From a checkpoint of a small transformer trained on Wikipedia: vocabulary 13508, learned and rotary positions.
Each number is 128 + 32 x the weight over its row's rms, rounded and kept within 0 to 255. Layers, rows and columns count from 0. Numbers have three digits each. The size before them is the row's rms in percent of the matrix's.

# layer 8 attention query, 512x256, rms 0.128, rows 417-435,481-498, columns 0-255
096:142180066129127094163133113126161132137134099146100086112145058170125115146136127046125135128097136138104125145065128063164111154092154131169098150082136178178107098119072141068096079074109054185163126156126135094072110119142159150129098103124151153124142083120138172115111076090075123076110168126154101162121139156155147107125141132085104128170111151170133143082079195118109129122068152120106148180135157118161123130125126126110147086142123092161123088136103158158185089134084128142141196201136177142118121140123110108185155113158151102180131177157114121139137198083127134143191123113140149111162089172191164146139098169139106169162155103063134137135096130212125165146107142093122145044113207113150070119175111108095168162127141147192108132115103171154144151119170091
092:185087143058027142141106107113114124120128166133149134128115151151126131148094164121123147150150176160068144121180169123104117128161137117080099160118122130136145109134120212136132145212096194099112145194125123067146096120091160070165160106147093177108128151158122119105133134079155144110129118103072159129108081225119117166140119114108134110090132125139101118119109062141141099116093119171166145116066112138097100115148123136151151150120153187131088136139144100118137119143160126195138122167145056161156227075170134124142053112148110111139196146113092102171068101142069142122084155117148050122096168145179120175096074117127180164154159149155107155112128125128158183135120133121124107162109123174175178170144131183168129145151161115060133103136086146098100158137127145
092:104155111173139147118147090121081112126085158192154164146137152128132181097133133111156146117090145081166120120164127054122094144092177125122112078128084172092162145067109107156137154121137193093188112188122122158063145141151103098159123109179139129178113164155185118132109133113099123106062138126152059200165175134108161079178140145098139092169136113102123119103137153144125100137099111152124199095087093111154088135135198140094081109142149102150124084063099155078116130098072184080172087133152107110154134120161072068077145119093182109101111129115198112158119120113084075180197124099149079099130101071000120154153147147148111144159140084150150110151090139125130129128135130145148102098134105118142138094139081101179098107082173144125128101107144138137104142123136133
099:142160000088123135142133144141103080114137045173137142084077133104110151150127125110111093119095131146174143172117088113145118100096135203132165155111077125132053121142182144121095150186107089163125108149150117113118109147155110133104104119124108114121092153080112140051041146145094102144154185108133172164123129157129079139101108136145175135140096096130148160068130144150123166138114122141171140157072162156090236123152139148103147125123098166121121107118157110099132128128124114128110118143186125136139194144120098068114132118122204134103151126118117151061090141091106124081087130134185120096111101197126091155131164139065150176157120156105144116167165137156117098164143096115162158082179182090113088116160154170119192136142133077114090195115185101150143171121125129
095:120201128105097150106117089120118075175185121149105086108142142055105158165118115121173121100132094108144132124135075176171116036108116074134157088127103113136076164131110067138107137117092104149131138196170155109131145101123127106098061162122177146130146191139198132136114163165153125179064161127097140096105137132131195091172074127116068147093085135160154142151129170105155087164108082153092114093153165217128109169207150138114085163098132121120154178121202133123134086144090126113171114122100108105129125140148137108156105105091135161139156135106144124147102118112174173116142130100137156178162162100095179145089134140082161202142115129132142125146093131094178148131137106109142131085120155185160119176125150191167120164050143114041164105156114113143068119110105120
094:190054101122109098143155112162149110165185128133059091152106171132189081174101129135152167155100088120136138144111131097185165159139165142095113161090102148113124123180159157086197174160150104224121100130118115155112099127082189142153159171129109111091137159106113156115086165110123117135183083096113172154108160202109104116144089092199103109132133153127121125157126165128184110102146109082145118101155100149132167092165123126120139162154128106106118102090130176089159139158166105129136155077103200206058121169136122198055087065174061103124143107100096132107134138208123112126161145096111127093122110100105128063117154147108144107120133135084121172126157115145161098124128091083187175135125121119145199122159129132085143189146102138122152128162182145138151151125164119
093:107159147103136124118103161112119148130131148079132177110105102111201195159136108159157067085158099160117124043104155068069125071138086148078120119067138037096182073145112125144146183167095123109090121107068105129084102109123104128130122121093059119155124202129156103122125134153172155133131140128171088176166084056115202132124128131097100110147159152157114088127116130181127153126116151116104173169099165162124124110115142161118163182147110132110136145155105121128140152120102151122115086074087084160185104121107099136165134155145066137141150082143171157132040127143109132161102129111129072095099124039128125129133103134112118140102111086144151088127151127204155125173080191119062116083113115125140164104109140180123060115053127164128105115156140098164120110130088152
100:093095149101142091148128072110147145151100097168077138105166046124109177158123121122108123152128176174153156128132150084144128125150098171129123152138145173116102143178107070090124139118104108095158097101155136061081150070113144137127107097119100060153087130135141098133138127143142100155122142178144066171150116092121122151122122113153143127110164134058147095102141177093136102135090114115107180166086168137146079127164134169112114069142107117137083079115126132123129144127160152059124126124061084108116122085163097122090137115127144130209100088191134094104147170158159141133190078096188095142109185057134118131110157177122133128113165132100085166168138106121110168110059197189101151121146105139112147072106075179160156073126184111186174076208123116163160141192093129
094:109156091096163128113119105106069114158101114151203145135124108160165159167162185158115144097154099131095200143109142156087136098162128137159074137147085194096082133139162116187079154185137140137165135184115126135111151136122086122100139128075149172175180124155108102115124096123189147130134090135096104089136141076146171154117135111104084133081091130120167132178128102138161072166081098137157224096180154161100119121131106138125090194095112158132107120158107137167046080173123165101060145118117104133126116130136102126180143117111114159089142093148154101148128129134163090153136126116152081125130106120132162141088068086114128123092110094122105117160191125145082089137100066125130137177139110151100137172184164137109116191135142135048145108171088181136253149120142164
104:139142122086125125135108155113141167165186084122111135164140161111103172159127119156103139087170149140169112165162133137105148160134143095156082116169136103144136082147149129166151149170136087129045115084118114131174078104168090173137120125087151095159175161117179158097110071183151169108147132067107111138118119028128133108152116167137118116075163156131111031159068099125141107163171136136116136168108125162105176130146130087129130206085193117155089097151103134110136100118173051138089128135136151170119134163134111152164072138111103150084147033119129185097187100146114193070099099137136090125148103115066084131124104149060156092071131100195108104158113147080149071156151111127169149135079138125135159104136144104091131142131150104174141130159097115085192152152136158
109:166105147055060149113110119167090141158110066150127132149103175143136107142172126067105114126148141115145124131160159184119067127116133148145127128148121097189077135158188146128141147129079178116175144112138103119127079178117129097094119123097137115130100115155189144163140088118111080152126171116137071174079060066110153139143173126134128153112124070065100111173048058126114106113112128162172174123103179125110191118060116077107144153137117098177119173127135074182168106141129103170122083128168067174104149112120172186154080135119185183126186155117118064116143142106142143075143138107135185073116161187123170105153095161187142135149153143084138113158118165105132155125109156141141134149100139079161067163099166133075150108106086135141131139145092080105078134114128128
104:124134126131104179087123172138137090162110245156119126124106146126083127184163170104141197130132078128143153161189132116072118115175087144144124109119157134127192120221189088072124130126134130175080204172132118105146137151090093177156161100157181097099129155115094144153060088168160101176151149097098114105079107178119144179087143192173132136142146135153201140101061128135101105119178153095112092139106155094149126124091118129144148151166085107127082176138122130095155144137140061113092128175081111206107106086142144173128143168147099158110144137126116185089141144097108115107153150101152126138171099132130118097134129129115137065123115130192112145058116127104160074083190115139117135158144124155135179187088142125122105078156113131130116076129118134121150110186095122
092:080186122133102075112133159085090151107118142106137255122085157145089127110098211128132173114139134131144123148194147077144156165171109130158144157147164128176076147119122096141102144125184104100165097148111097104135158143105119100087172093077087121093134160121123109134119165131150125157114098119136141185125115084157097177060093091104138116120128154162202203133141136117205168124123133151128167183152112095089093149159143145077132153161100156141143188132179054156126157146065161144150084145125134098125081122153073077139166132142053154109181145110077148142085118124142144152076048085102131075113110138184158172115125161119113193059085121112124180129142119109175135134156131152148124128110134108124122166149122158193084105127150086157140127135159131115148137136157146
097:181123107143139084172110141104132178146111124140151126127139130196133204123153158091135192159145106176127124149156132149088087123123113115196064108128111111117082086107146114134136076167152163145100148190150111118205166169150118071160061142138138114120151111177120108096156119163122119129158145191148133164177212167178085099158146192155085106114141127128147114166166173169169119097135159143119063110113053099168133152162200108110124137153108170190171123140079085152066139126144133098110132141133131110135191142113073051080130109140143097112178118136135082137115107131131125108184134134163089081216080118111158196132083120124126098107176105109136112151099139126154068099089184171081113114155125131080128134160138126098116076142159147150075116117139118156136105143091121
106:141055129141148105126093105148150093147143123116149139082124148132095130119115178147108125116111164123141105132102072161166128153148064175101101153141089120120169124170148091086124130091073115138142174121153153104086128123145113134123086149128158100046180106135142147129154098144124101121108156166094128143099167159124175094107060183131091136120125067092158137156117140137142080077129140128104154198107152125121147166112123152170079099083184116081132172092076199062106126009079141148143123155197132117116086073140076126084118190139167143096081082112125102169118110092083080138122151131144189133144098100106071124161076126163119039109141091117158109149141102168114103144146122139110136132181088141180139155064163103151145180167112116103115098138116110171125148088214125
105:140134156146155143138150135119142168093145123114155158145142196125112137102112185148138172164165136084179142132143134147107069163081180194147188152150135107188102101161150120099094137085133120161161109114177104070135127110091113098126154140093150100155092159072184160127084136137041135095121184094139125130148084112106093155126121142154127120113150189074082183130153136142154144099143192188070052120085099117104116051119159097102193105180137109172138121108127100101098172119125133141152113147080080120070138098113136112156123161093147123098162178120169144095123138142109127145119102170110152122168104092101150140151065137142149096121157147138133194157091128057160159094122076065100015077061141149090144140178145118105126111171126123146088141150110107099150112125092168
110:058140155116181102097150093146149115118156107091199147099077136193126104102121111129149126143096112132073192172109120127168095069147154114081095110149183182130111114102133097091159180089146128126104124123137114124138173148143096135119112105105120128107168142102056152119102078074111076090118156152130127168179138153153090155191154113157107089155109159126125124150151126171160169116110142142056155134166144178100074086103175130208132101054117116106141129161161081158119184133130082151104125179176082171162066132133102141108151131191133115074102160120078049148087126116143141103127113124156166104148174046090141088155152114119172064085136202145120108125143150136122136132112090116107160110099107083073143096121153054172113137136156091122201137121135138102091128091114119
107:108133098136090128132143160154115120131102092133133092152094078126146102141092147164119163105069124157106178116079072135123151118164132133135148173162162135128088129139125103137150174095118168076130110167153114097130069196102124095094174126121124148175140080150103089158136161110109146136182089114108094046151202129093106171153141133046140155118121106164145127129133069057143112155179108119170164098165169179173118148143155114115157150117127126162082184092197115164135129136120130117053120080058165166062130045168167127052098141156153145131143138116125135154116130091097125130111138098135161133198056151110086153192088113156134164146147095134194113152057134103091136089196141084129161190130130162138121118129119166085098095150140142114123058142141121112170120153145098
108:136155098123159086102106109170105089158128098067131061133091172125136134144171208121151102139104162147170135139091177103162178133138106151154153059071100127170150158131085101121172131131101079110130126080159162127127101195121128128130135125105102191126130106152142119127115085125144122103140156103110091034123099153090141136061183063074151137086127159073096127121151122187155117130073131131187065100148081142112140183139106166162131121071165118150121105126162137178144126077102159128165194122174133104115136133171098098113112077139140099154067148159180124083119151121090097144129088155139125151110094099062127116112167185074121115192120141107100065153119165181160118166089170154104114136111148125109068125121127108129176132060131133137134076152144100205125078090172119
080:165090140128115103147166128091172122114108055093120110082184137192099139104153141075073113095134078119108124066050076121139128106144165144176107146107205150133117086119086178105147117084167094199122111120127120120117118159121168095090089164116124133173177158102125236171095159120062139078153147092130138161125169170140082130162103103117142126164117175135107195103105196089093103110106162130127115167114142118119130134128128104149169117150108076105108136054072144115188129141102171102134105132137173131108098124159053139129141142132119166210085156123140079134162141175105138157115153136078180128135110083168199079111120138084066154163174068144107157131144128163149153123146118162127118105149117087158169128100150127091147173135107134123163144140052118149135106122132103
093:151101193067171087113138083162155112153063149160187148080131152175121154081109128133125069151126109144159049125154163165158110140129060144096203156142119142139154165132149069112133102138134108134123144180201109076107076153098094161097130086156118104133146147142074056119164111150175099142091121136092136127077092198124106143108155136151116106181094136095139130130146099120107142086123099114113146141152081140148127063122145133081093129099150173101103161131086091155104129088124141073070110142179070120136141169154189143136137119131111047142152125126080157113140152082118153092085114181126128148134099123127071149142108101141184191081130169189155144094127105130204144166164171177095152163175149065138066079114087123127121091122157110115125101085122103096129114138112166
095:160168169130203096127110136141090191071101138116066142133135169087150141127130099084119099127114105125145105106157084139130186139102121091132131109099120095153140110108124126122131151144149096102108133163157145160125180119136096156175115100124112102208069137136157118072149140145158095078137149146062127117145194079120103186196121119120148112095105161088155115153131094169145127124148091100076157151077163170203078194138159096129122153149193190151109159157174187095122146113074152180128111100154107092121189150114141096105161115093077102080118175149161106134163100166159111094153097182120115123151110068087099137115165194157109136138124100137099117101088115099082097165110153142093097126184068118123162155154174169186100167116105094166120189124077097152138135156176072
104:125086066123146111098154089067121099144163123105155137172150114112162120118150081111139122118140132163102110119113112093131176119113179151155152186123107148123107162139183164150124153104154109196170149097126105168135151163156191090127042168229145143137148103119057154094086125126177138189069140113114125142079150143127136138099145112124151158134070107155162118074183115116137194142119148117103091110110135118115189082069112083154136143107073139115128116123145098129168186124128133116111159135226166126108119179149097110094177130144160157164135125087122142120107149142149119099174181088186151090106121112119107111102101087158109205161149123068137067180133127103150159172138082028174156139117161133096153147100182167144120170115103085112180081096130145138090116135090134
096:100140130106084131090136108104122087114182123122181155107148156086168141161168137179107084119192125125122149130127179144149157079113135120091125094140118128121135131105151130201118156139148075107179131152087142166147221118179166111153119173132111181135130133116124116125172176178239108132007144119107122131120196099142152103097110149138100158160123148121118151198160073121101106150107099123149114050120139158086077164103120081136060177138168151159142154090213173121151147144088151143124150095128123131130099116174115089115159096111129125126154181182143127137096143111092125188128121124159102118124112158113104074112129143087089186141135134162131072114165061117076150137154098090121159097162135119112135106102156110160108152037132062079194138152122114139114139139149130
111:139113019114118147144151119082153090136144114065104140115102155153142111123133139150119185132102116119126168112101159135115154110099136166078075176106146089148143092133150073057196146178121120078093144108096101143089119075110162058157127166151082122099161112076145085101119151126124181109218164088104166126128118130135064116144073065203105120134197059133107139093162121148099109168152173105117110098158146145125122192142142102138155159121087097171107113108115165138139098168174155150124139133023110145139105095146164158112110140159127163169172103146091182151146134111149121168114133094096135128138098113116110109125136150097095092165074159161140198105064098165154130095120114182125087144128127166159147156150097100103141102099148188115121164138186166198117130102162118
094:103150195070177123070162134084158171054179119163180130177143109130167116096148131154084121123165127141124087123180133125139115011171141091109146156141147092143139086112092159165127114137180099108137182161116069094125101171199150157133181107127158164186136176093138105058141168129169107128100109153152144167181158135115144117189130174166178115143169172100125189142168065133145109139073109088143139188104101097103144113150097129140165151091082121160140152166156069174140169122098082144161082066159113147135162169125147163136110135080121184091162144164109128114090084124128126111076136059113121117166117086131079127160117132142141114129196123120100110161158133139115167107116106125169155141175140098148119129141180137131086126134072110157155160119116130114171146168141169
100:126104107121176155167121126128110111146136120068069120103196162084118152081137079184143117143128138143108141131189162132101149067165135126136042118157140080098180126187173141187064109120144171169155127127125132084165154105150151106125100121090131105106137152067134081080095128108120181198107089140168144111149104122084156158107104114171124139146107115107152063187119121091160173137109105187131160166069111134156136128160122096097117174129121160079147080133122150112141135126129140110172104066090127141157097095127142105078074165145129147144133090195104159119118136144154176108119141036095135162072168105132132129116167107175208166149220165083072160142168129092146166118161139174148093094196105124142173160136174171120145118114154127152153102188152124132134119160146129
108:083130096106135129123144092085152088151109142178105219122134130137244153066114098132123146086135099178128164137139150163161081125133140203160127139085180112142124136102155089142121150131076156130128189109093144089128132117180089097118120086178092130124169148181068160119149157113183146125165071150118085153145150099103093140132177132076139137161129159137131156121120076094142125132120171116136124143159129188086168142200095141094134088061098087096146109122142143167089171173107109147128100066191150111121133096163105143090140116140155089063223120108109093155120127151087113171105145085141114151124153155151119140121128140163125134098148185113117103164152142121117160113091093120121160099144080141102146117147131132063116162159154212153153058162065184145130110184130179
098:134149062140136122098092127130158109130148082119126125150038120062131148135130121140154176163116116133170162138150078098133088117161117098125118148175134115177146114114104140058121046159141132170054188139125143161202055102108130152138138076095104080080106150103209140043106148107079126131171202056178094101197129168141108123114072074132140152135139126112146065120113155166110091170137126087095112167105120108166111106146127138102142131152163114141123078162123158125103100134175109148120091127089134125119133132082166109155132109148111154125095085126108129209163143131083087092154123123113172091112127126107096126156161202109096105124127109111091114089095168091161138191169143104140129114122115195116153150150176168103083097116133147171171095162153171116195133143129185
113:134123136100112136121137130150119124145124124068126126093073120141152107155117127176079143132128144139079147139119141114131155127112083168121130136152180120116113126108167152166077156107113159166176151112148093066104112111116075151122143162051039131066123128105053083109133144164164071133115160101135107104137057064103120130120160125119162185128120102098110169152046097157128077173179114139145158090080147050117172110147199090108135078104108083172107170139158127139186146138192102159103088151133127161097096144110168178148082145103148152098129096147083132133127122070156140085177124089155134099126135138120113135090132116072154059126148164125170154138101149129086163110154120100086084160108117115129049131106150151066167119134128172133118050112113062103083169142201084
112:156068066126108168104159119125148081103140166184138116119129194111125062149128133143149144136073113053139123114128100202144069152154095101136153163121066120138156134193108091067154134100105126103120147130161107082085104168110128136133130146217162158088141116147202128127141119127163125160154207120155108108132066124100145119126078083154133139125151041156096086140113142124085108129113074101130098096072099071086140117121126155157143122136143106149101135141132106176138083101114096108068121094128124124048138115146182183114151123125066121123094186086123149121097176106109135116150148198118109158141135174109142163113094174123164116126117126133118177126120118103160080082159140109173123137107156168113082082141145127081112077130070199125140054121059066125131085117134170
113:050125157118121084169123091130149126109124135147109248096143145165096093090169136152136108049113126161140159134145150141223136116056135137132136102121124108126131133141074158107149129114150148120123119119127038104123237119102122135155165143115083080097117133109157135133173092162133123216067090147119160096133111066096132102090147173103068097114147152144131143087143161076151164121111127143086130168131103139142075192154108131116125142112098130131180172139178141122100145107125146168108106065162130155170167119117075097148110186107068135066087150163153126166106119143173135156095090085101149118132099133111138217108109127108117212090131138138080113131136166099127155139083154116088110163123099123168134164145146165116125162126166123132086151154086115186173087118097137
114:102088113138203093100103129127125145157174116147158100102110091170144127128123123098146190134171112120151106091202105116074101084107129099138150099049086138075110090078157119183105119139126145145122139158081123099114114106121115037157115133159134102135122128160160102099140157132111138111152107154179116158109149137148106143153133141113167168088111120180091150151144119181092051086067075089056118063076099166148147127178189143117109115140136109163078094181172150081074156118092176120096138172149139084138169123125092057160129111068124168135110108136183152073107101123141089155100178143184121127160121112085115103112139081103102166143190050125110101086058093102141128122122135164120127154173117112108146122220093138107152146175149087129123167121105098138142122117175143
103:175139090171168169183125148096165092109155082120070106141158109121143144123119144115054078074117174092111100144131084125131144094127167146115064074105155118075177076225149103104115146113141126135136131132102124107165099134122129139154098105131168115138160126104098140145106133169093152142140121156147151190126109152125136134126050149099121091137101096142186138126152175111155113159100149184171140173116160129132194188122102089110138122174155095060129057133038134108083099179072142093115169144140134141099090113106162131099168110095142169146120121104100078150154163187122123136106158154106154057185121144114135142076109167095160118106215122195159105142152082146094098097094137126158090096134117146102100110121166114155119126118051113141101081157131050116091144139065144
099:149128174127103183105117081133154124141128151107108136136101115173124192103139115098120127116153119142107166095163166205110128152138128126172081089123079189160122120185116151106146158097082113126062124159170108101182110156176130133190152165195129105133115068091098136168096097181103104125124158120181114199134115066158193111123126111166156124138131130137140153132122106156109119157154203166163111120138136145165140130117127165116130115157119099140121122126080093075138083104087124186113102088063113113110143122107107148119095137181134074169137167107150092146158126188089025160109147123159095132126147106048124128175095090135173083129207173159133175143143120083103179082153148105176060072132130171091114140120131121126130063187137159173090153131110137107138106134061158
099:131124223157185109089121135169140130099176075117167084102147132169071089103143064136136117157118174114104104117133135094192133099163176101095123094122202120136111143116119133097067132142109091143163181140144148148163110166171126146111155109103164133178170072120139173109165115070135131114121142140120110096124123134112167100136200112113110090133151107118098167104163076137167141083112089190099120095150125105132090146088113071189130121099176158119099146122094079135083221123130122134100126102140105134196078059159119122119133088173146170124079156191095074156106085130110135155169121099124114146135166036128159089125089158134157121109154155170156122128188086144150142158159169125118140143145096121071131200067130097163122159101098110091144140064104132147149147120153067
106:135134106128071123128149088090101161149069134145138145128053119168189156102118162200144119130151089130156141174099133143159121140125080111097101116108182148133128141153156105175133128099112143187127140158118088089170074133109145130074037103152106122098120158112141095137139148195129137169108094122102079138127158134145155192144156100099169129125113081158073089112058084144122086172181113119147164076178146106161145145092141137132110100109138089173113145145203125123117096144160094172104044141111142188117148096161171190086072149171125112121090085103127144175091115144206129089135115144157150151130069165107117146175119107109129100118156080165067106155051161140104115119162150121160196161165143173164098112127152145094141152137061114147103062137138178086112137164126123
# layer 8 attention key, 256x256, rms 0.125, rows 225-242, columns 0-255
077:081083112111164136146148110166171167070058180110074118154164075045176177115126147117115106117130044168102155126121194104116156110094131176121114157115064164104125171129078186070103118132118116138140131057144170126070151174171141143090164120141118135092157117159120137105106110127149170128130137108180142159154140125091183121062143137121132115094127120140161102121098065156163169115135106109141114142129094107138130207101102123073140129071176086134173085149102116140125124083145124102107105145174105127092111100149073145142108106218123107164066085168101130129125143115088107155049143136129139153158150121108125132100141113110091128134111094176170119156111089125156120083072044118179172062124133142108112092157077141152094203119144152111130183105098119089113092125146095
086:115083137107204131107091147133137155124135087105135156182141107130115114107098123150159166177132142112113174134197094116061123089145167181129140108147143156100120098167022134187084029180088107137104175067105178116162124135113138126115119097168126122093102135124046200154082171136131156149095125119119132092120127092101093134118150132105175147171105083062178151179138160119145132140092166168122123116129137138153160129175108122139108139136125131112121094104165121122115172171152116179140100101105094078117182090124150141138075107146180188101090093128201097163117111205104107126145173108092062173161161157114112071119151087182114161129101112132114115136132131136130152153140168162162108148186117081076159120133123197105151132092148145108145091183081085140118169141092123
087:094114147134153155083101150174153142111108089116125053079102163191158083158098126175137067125118150109098161139075105117085186222114114106131133125101118149140077084120095088098107121067109050127108162148095178154105126110161146177135137136161106117079115133112132101149154165123116166167150110148107125112104151195132089159128147105155122144119137168124071133130178115126186103080172160091086184167153142099139123045129150115161154096135172089110114116109096173082135119060113157104138225152138115084173150150124184156121147127116161096126120136143115060103152118078130164111119140163194115167141105063169101118088111144170129127124135156171135119087147190137192116165098128056141158110120131110158147120122128142150158078115090083109124104097122118149210075138091160
092:087142079119158104157175071191167199125116179172138071157075121080117143116157116100092113106106124126133173120134146098171142153144142071167153110115124118109081119126107094160124111136134120162077195158125113133032147097107072161130105121125154088142076158094116058125098128116131122098132144124080129177128154182143166141151087155139072108097173111066161157169138151118126087080183136139095097140096051134113131098115155155077098084106155101101135114123121158148097153141064143121121104173165117102112088209075123165140084195197160181113038138109093141204069168144127141096182076121098115154115152157106133108103147136164186099118105133170133140168143168141102109102076097153124130132118147109130103082115149201140137119149127144118119155105111091106123141162126154
105:157095057095101159150113139176186109154135089161174148132112081145080106112131117079183146168156138131126139113128126149153143131126102147140136167101175101092075115135119208168176078111084142153111102114099113108157197141087087133136131090100118163118116108091139146208089138140080171129122085045137157185103120151078104071105118079144097134129136106106110153134140166166164152126108143104131144088133133124145131095109074128111178122146102106134157077069130063065075093182161158081169122124076177140111106201132127119090089133107093135132121115108187117118191152099104121117176215131139134126091138119127149102123163144155152141144089120056152161084173135152127129092135144185109114142119125096127173129120129159148045131188080196104116064132152184135083107148129133
105:079109122132071207115113187105063106134102181152158139108118150128146162185076203127121173062131120131128058145181107162117127142159151106149092129159118163129157189133166122106154098149149166114143182077124125141176091138131055115151131103058119097152159140119137135176106088107164097150134072116092116127188132107078144120184161139159176094134145115203137048082096184141111224204099146135122168141121107120156136114148167093106059164111143113109129116110140141151102097079132131109143102114102121088160096089117152134090098159161157086143155164068156116161159174143191120118138132104111108068127145144128148146123054136152135070108111132135131114168144148106153075074111150086155117181126160152129096161096087127129134096160137134108112132163097108088182134124171126
091:142144183095110130175126109116107064100125047146070155116119105185130055086086109135171096122153134125195152156206123135142092150133058151113124078181146172124102106070115156152060112118129146153160073154116191109137091164129177081138142073173145144097136104098198137165143161074115138151133129137103128102155109152134127084068143139120068108120099084157156146126166079112080099130147096192135124132136098089112155105119132128115140119106139133142143073073099154120059114151175157112142108140071099119095130140137109129140068086154182065125109151116109080157147146077096152090136154126133084106144139163070110115096137095160232095197114152172166180129112077140138164117110152150131118158130147102122096144067199080127104110153147127154121096144119169122151116126127099
099:119115121095139095107120214141156123104122173169081080038156111164082102116140127109136077119170139122107100150087081160116116102115129126168150141114174152120059161131102151100141110127138132088152104156094157141141125101111106166185150147140130102136090078127097131145146103158121108140139118153128138182063167110164176158134163163120127108084130153145092223155184114155150149082113113133098125097184111106103100106055160126160138157128133107048109170126141147116089141171115127098124091102170140092139172162139124132113172107089113050137126133094131075129140176119104156176119116103169094169102158085198122114132163132223153180151181088161149170020107144153131098115095113167110165149178131118136138101091136112129114102043071110130109121117120068181112113109111082
099:110109131142165127110173170158160131098076148107085151149161092145111061116113110107158120132112103154079138112182088151047113173123092126131067099181111150124147135192110255108170114140145158108100103065110093087132159137105087107098146124117169117147108102131166098163135133105066130108104133140154192115120099151100153122089103082120143101159155097167167109119157127139104142082118180093123142101118188070142085185150117127129135100164094120153108151136131143141145075125140110095141160128155149116139116066123118107089151183143189132113082149195171142088116216123087123090134150222160119203111117098191114147124109107134154115097098140169163199127192134164169094102073107129114099128117105166085089132145184148131091139108127109167111113088144134110152140143132083
100:174149110130113178128149095147117142119102193112102127056131149137184138188085166141081109135120139054095183073157129137098094152114154176119158111117195130116140118152114152155083134142143107193156074121158106177134211132160139147115123182139184148138059115150158114130098173145152124178132132183103068148155176108092136107158159125115165134140172135102131094136151135110157098142133066193120162155155117132173144153104141133139175153109196183132113160149077125094133164157108128167137148054142086175088137135151105118122120132109127130115142169112135134178118136098112146105086183140159102140150186101133161144143097202163132110088094115103130136127181117181118099138136129094154159102114071147143174127154101110166165069064163083047050126110085118163133080185129084
104:121129185170117134177154168148136161077125143122106146095119150074096056141172079090159135108164088125134141206174127125129090115129157143124139088162187132092159182122097082110130102128125134130105161095165201160088102136090145129173108113197137152083113173160119159144132158154109148112054128120080165139088141195134099169084135111120106075161149121100137128162155113118159177124108094114079140138126176198138168152082124124098097146141118160109160134101154104142174161182068124168153104067094077092200117185125101110124171146103104161078099187122142096159071147133099092145134168136104208141114117093117155129136138099115156210167090114136095162105110084141161131154193097126181126154166105122114084135158107166137161200105090123131135154168111150096138129115094172
094:152154142056110134114122157075110172142132170194098114110102152057065133171124142073127116140157101132124169085128125072129133097082080162105071084127121102092133112121094131068104129133146155118090133126093134084150108134127117140136209105199106135172124113162153180166099139095144157131127165156099213146132146140105086094092108174110097075176114151130189118038169144170158158149111159103120096110182150198136131127126159161116123123173116123121148132161169127143116154090102202126089139174102080135091163141142125117134142133104111098142109105145118139126166097117125143115085090132140152081126154155150134148126197155111119199107078158150150112084153175078132118155081087049194126083174118129160131067149125125152158183102175062141153167087162163124133099107075110
104:125155135119144175147163125099104094119089145126156121118134154116091127128127121073082126167152140092182066144189159114068166107140093163132101083210112112130152147093114144171053130148089128141164131099133218177152103090162130120139098131113191133135101097105103145132117185169192151110044165117122163203157111159131152106152186082084086123077154153089092193155147111119137146103120137124102140099140091090110165164147192136140148084163103154070136122070066113111114156159181145129198113100099098097121107153113125102123105127162150118182099104109118120161170119134142149099091174135170075146096188111123180071119127066140158121150112122125119150133127089094188135131092122130144060117156084116147104106146095148121162110092149142093113133115073127207140052160111133
104:131086226114082171168114169189084092128085113081155238151066157096132113130158152116148148120146133125159117130150113159144142083142079134065172107137182112104127159124117145112102131136148150116146109155178077106153140130157149184108127127114124183153172110160137102127093121152103091115076141138117129183120088168063057138125163140129119111145087043100153141106115071183084132157207125181079178129147113108168147124134142139123102103111108181127146129054103078115154154100107153172085118119108112181145099087189146151104103141130139108152121119128123174190120160162120119126142120170001163153196135114104135123125140097120111078121148119146101098176121137118104073149145153072190144136086129122144118156115171160142110095134111166175144153150125142097124107133153108
108:148099077090131122128136174136135110135167093125127181153115183090102164161082167159123104123099096137099131147133115125132138153190119163138176116177115141093142139091105090083045203090096131164165153157192127122068112138152132105142175121113151125220144144139127127123158175082108144211119153181155106139185115161098124139078178114132117143116169144134152143102070114154144066169150079175133138182156164169113075097128135137120143139086131077153057159128119130081179144032107141180130060130128139169124136085117178204084137124106136131182145180088150115168148157153096174096113144089121092134159114132122143155157174095143156127152109104158108122088124105126130116133075089101139135101160079168116122069071181172125122134094108116112121100170152082138099127168135169
109:131165136151129111146106184202117116077137147175140118118178092106080169164087144181142111085134092104124125162127134156157148116142092141163146135126165090094179028113140131154133105139180102126101162119131090130113104150114123101143137141197146182108162127176157154063087118087082157069133130182177196095168146174094151125145096195127141139075108198157143143090104078121145143106112088173171120120158119112133088158098117123155076117120205106113114086115079153131095096119121089075093132199134039121111155164155177104145143134119139165130124149136116130092150115139051146144112185113141145136233111202152182096189110175154099147148162154154107105140109136110161101121163141121096114143142139125114113161191117107099163140113118112129093121143142177112092183155154129
105:107148093162174097168153153152131098110173172185135084072085145115203146067104106071143087098103094082173238120049113069170093126157113085104131134065065152133104157118118153111146111108149105099097173119133170106077120087124140103114104147058164131148119063193117149128095167146135063094162170131133149166151134111116103171071089116132094111105113094105156128169179148124065130123136193091133087183154131115100112183128064132160129157140152107096128066147158087156136156096114135113105106187113115114193112161129141156140066185132126137155129117115086114166120156145130121145127084163111157119180102137167144072180140142141128103098168139156127104143104105113167121115101127179090121155105137145135139083152110123107180119162141078125139181095129147103117127066144164
101:146084175131161127101060094097157127069082100115124118163157170138150100107125105121111128149082123127097093221125128131114132125156139157095112135153098087180133091152144187082160121131148166168117160174176151137151184144106097155152127169089073138077160166141125105157190091179072115089128142104155107094113160080163166165076134162156124173139146156079135133154126114161221128099114149183183126067140092050083158088150113133141145138122160116072081122135156139132110165084143117074213133132128112108093068155087130091110151140160137121119149149176094134127119177138111103132068090169047092146083116073162144129085120151145073093133122140104153124139175157107091146098124132158110130061110104140155147060092145134084117165111132142082107113142135082118143095109150078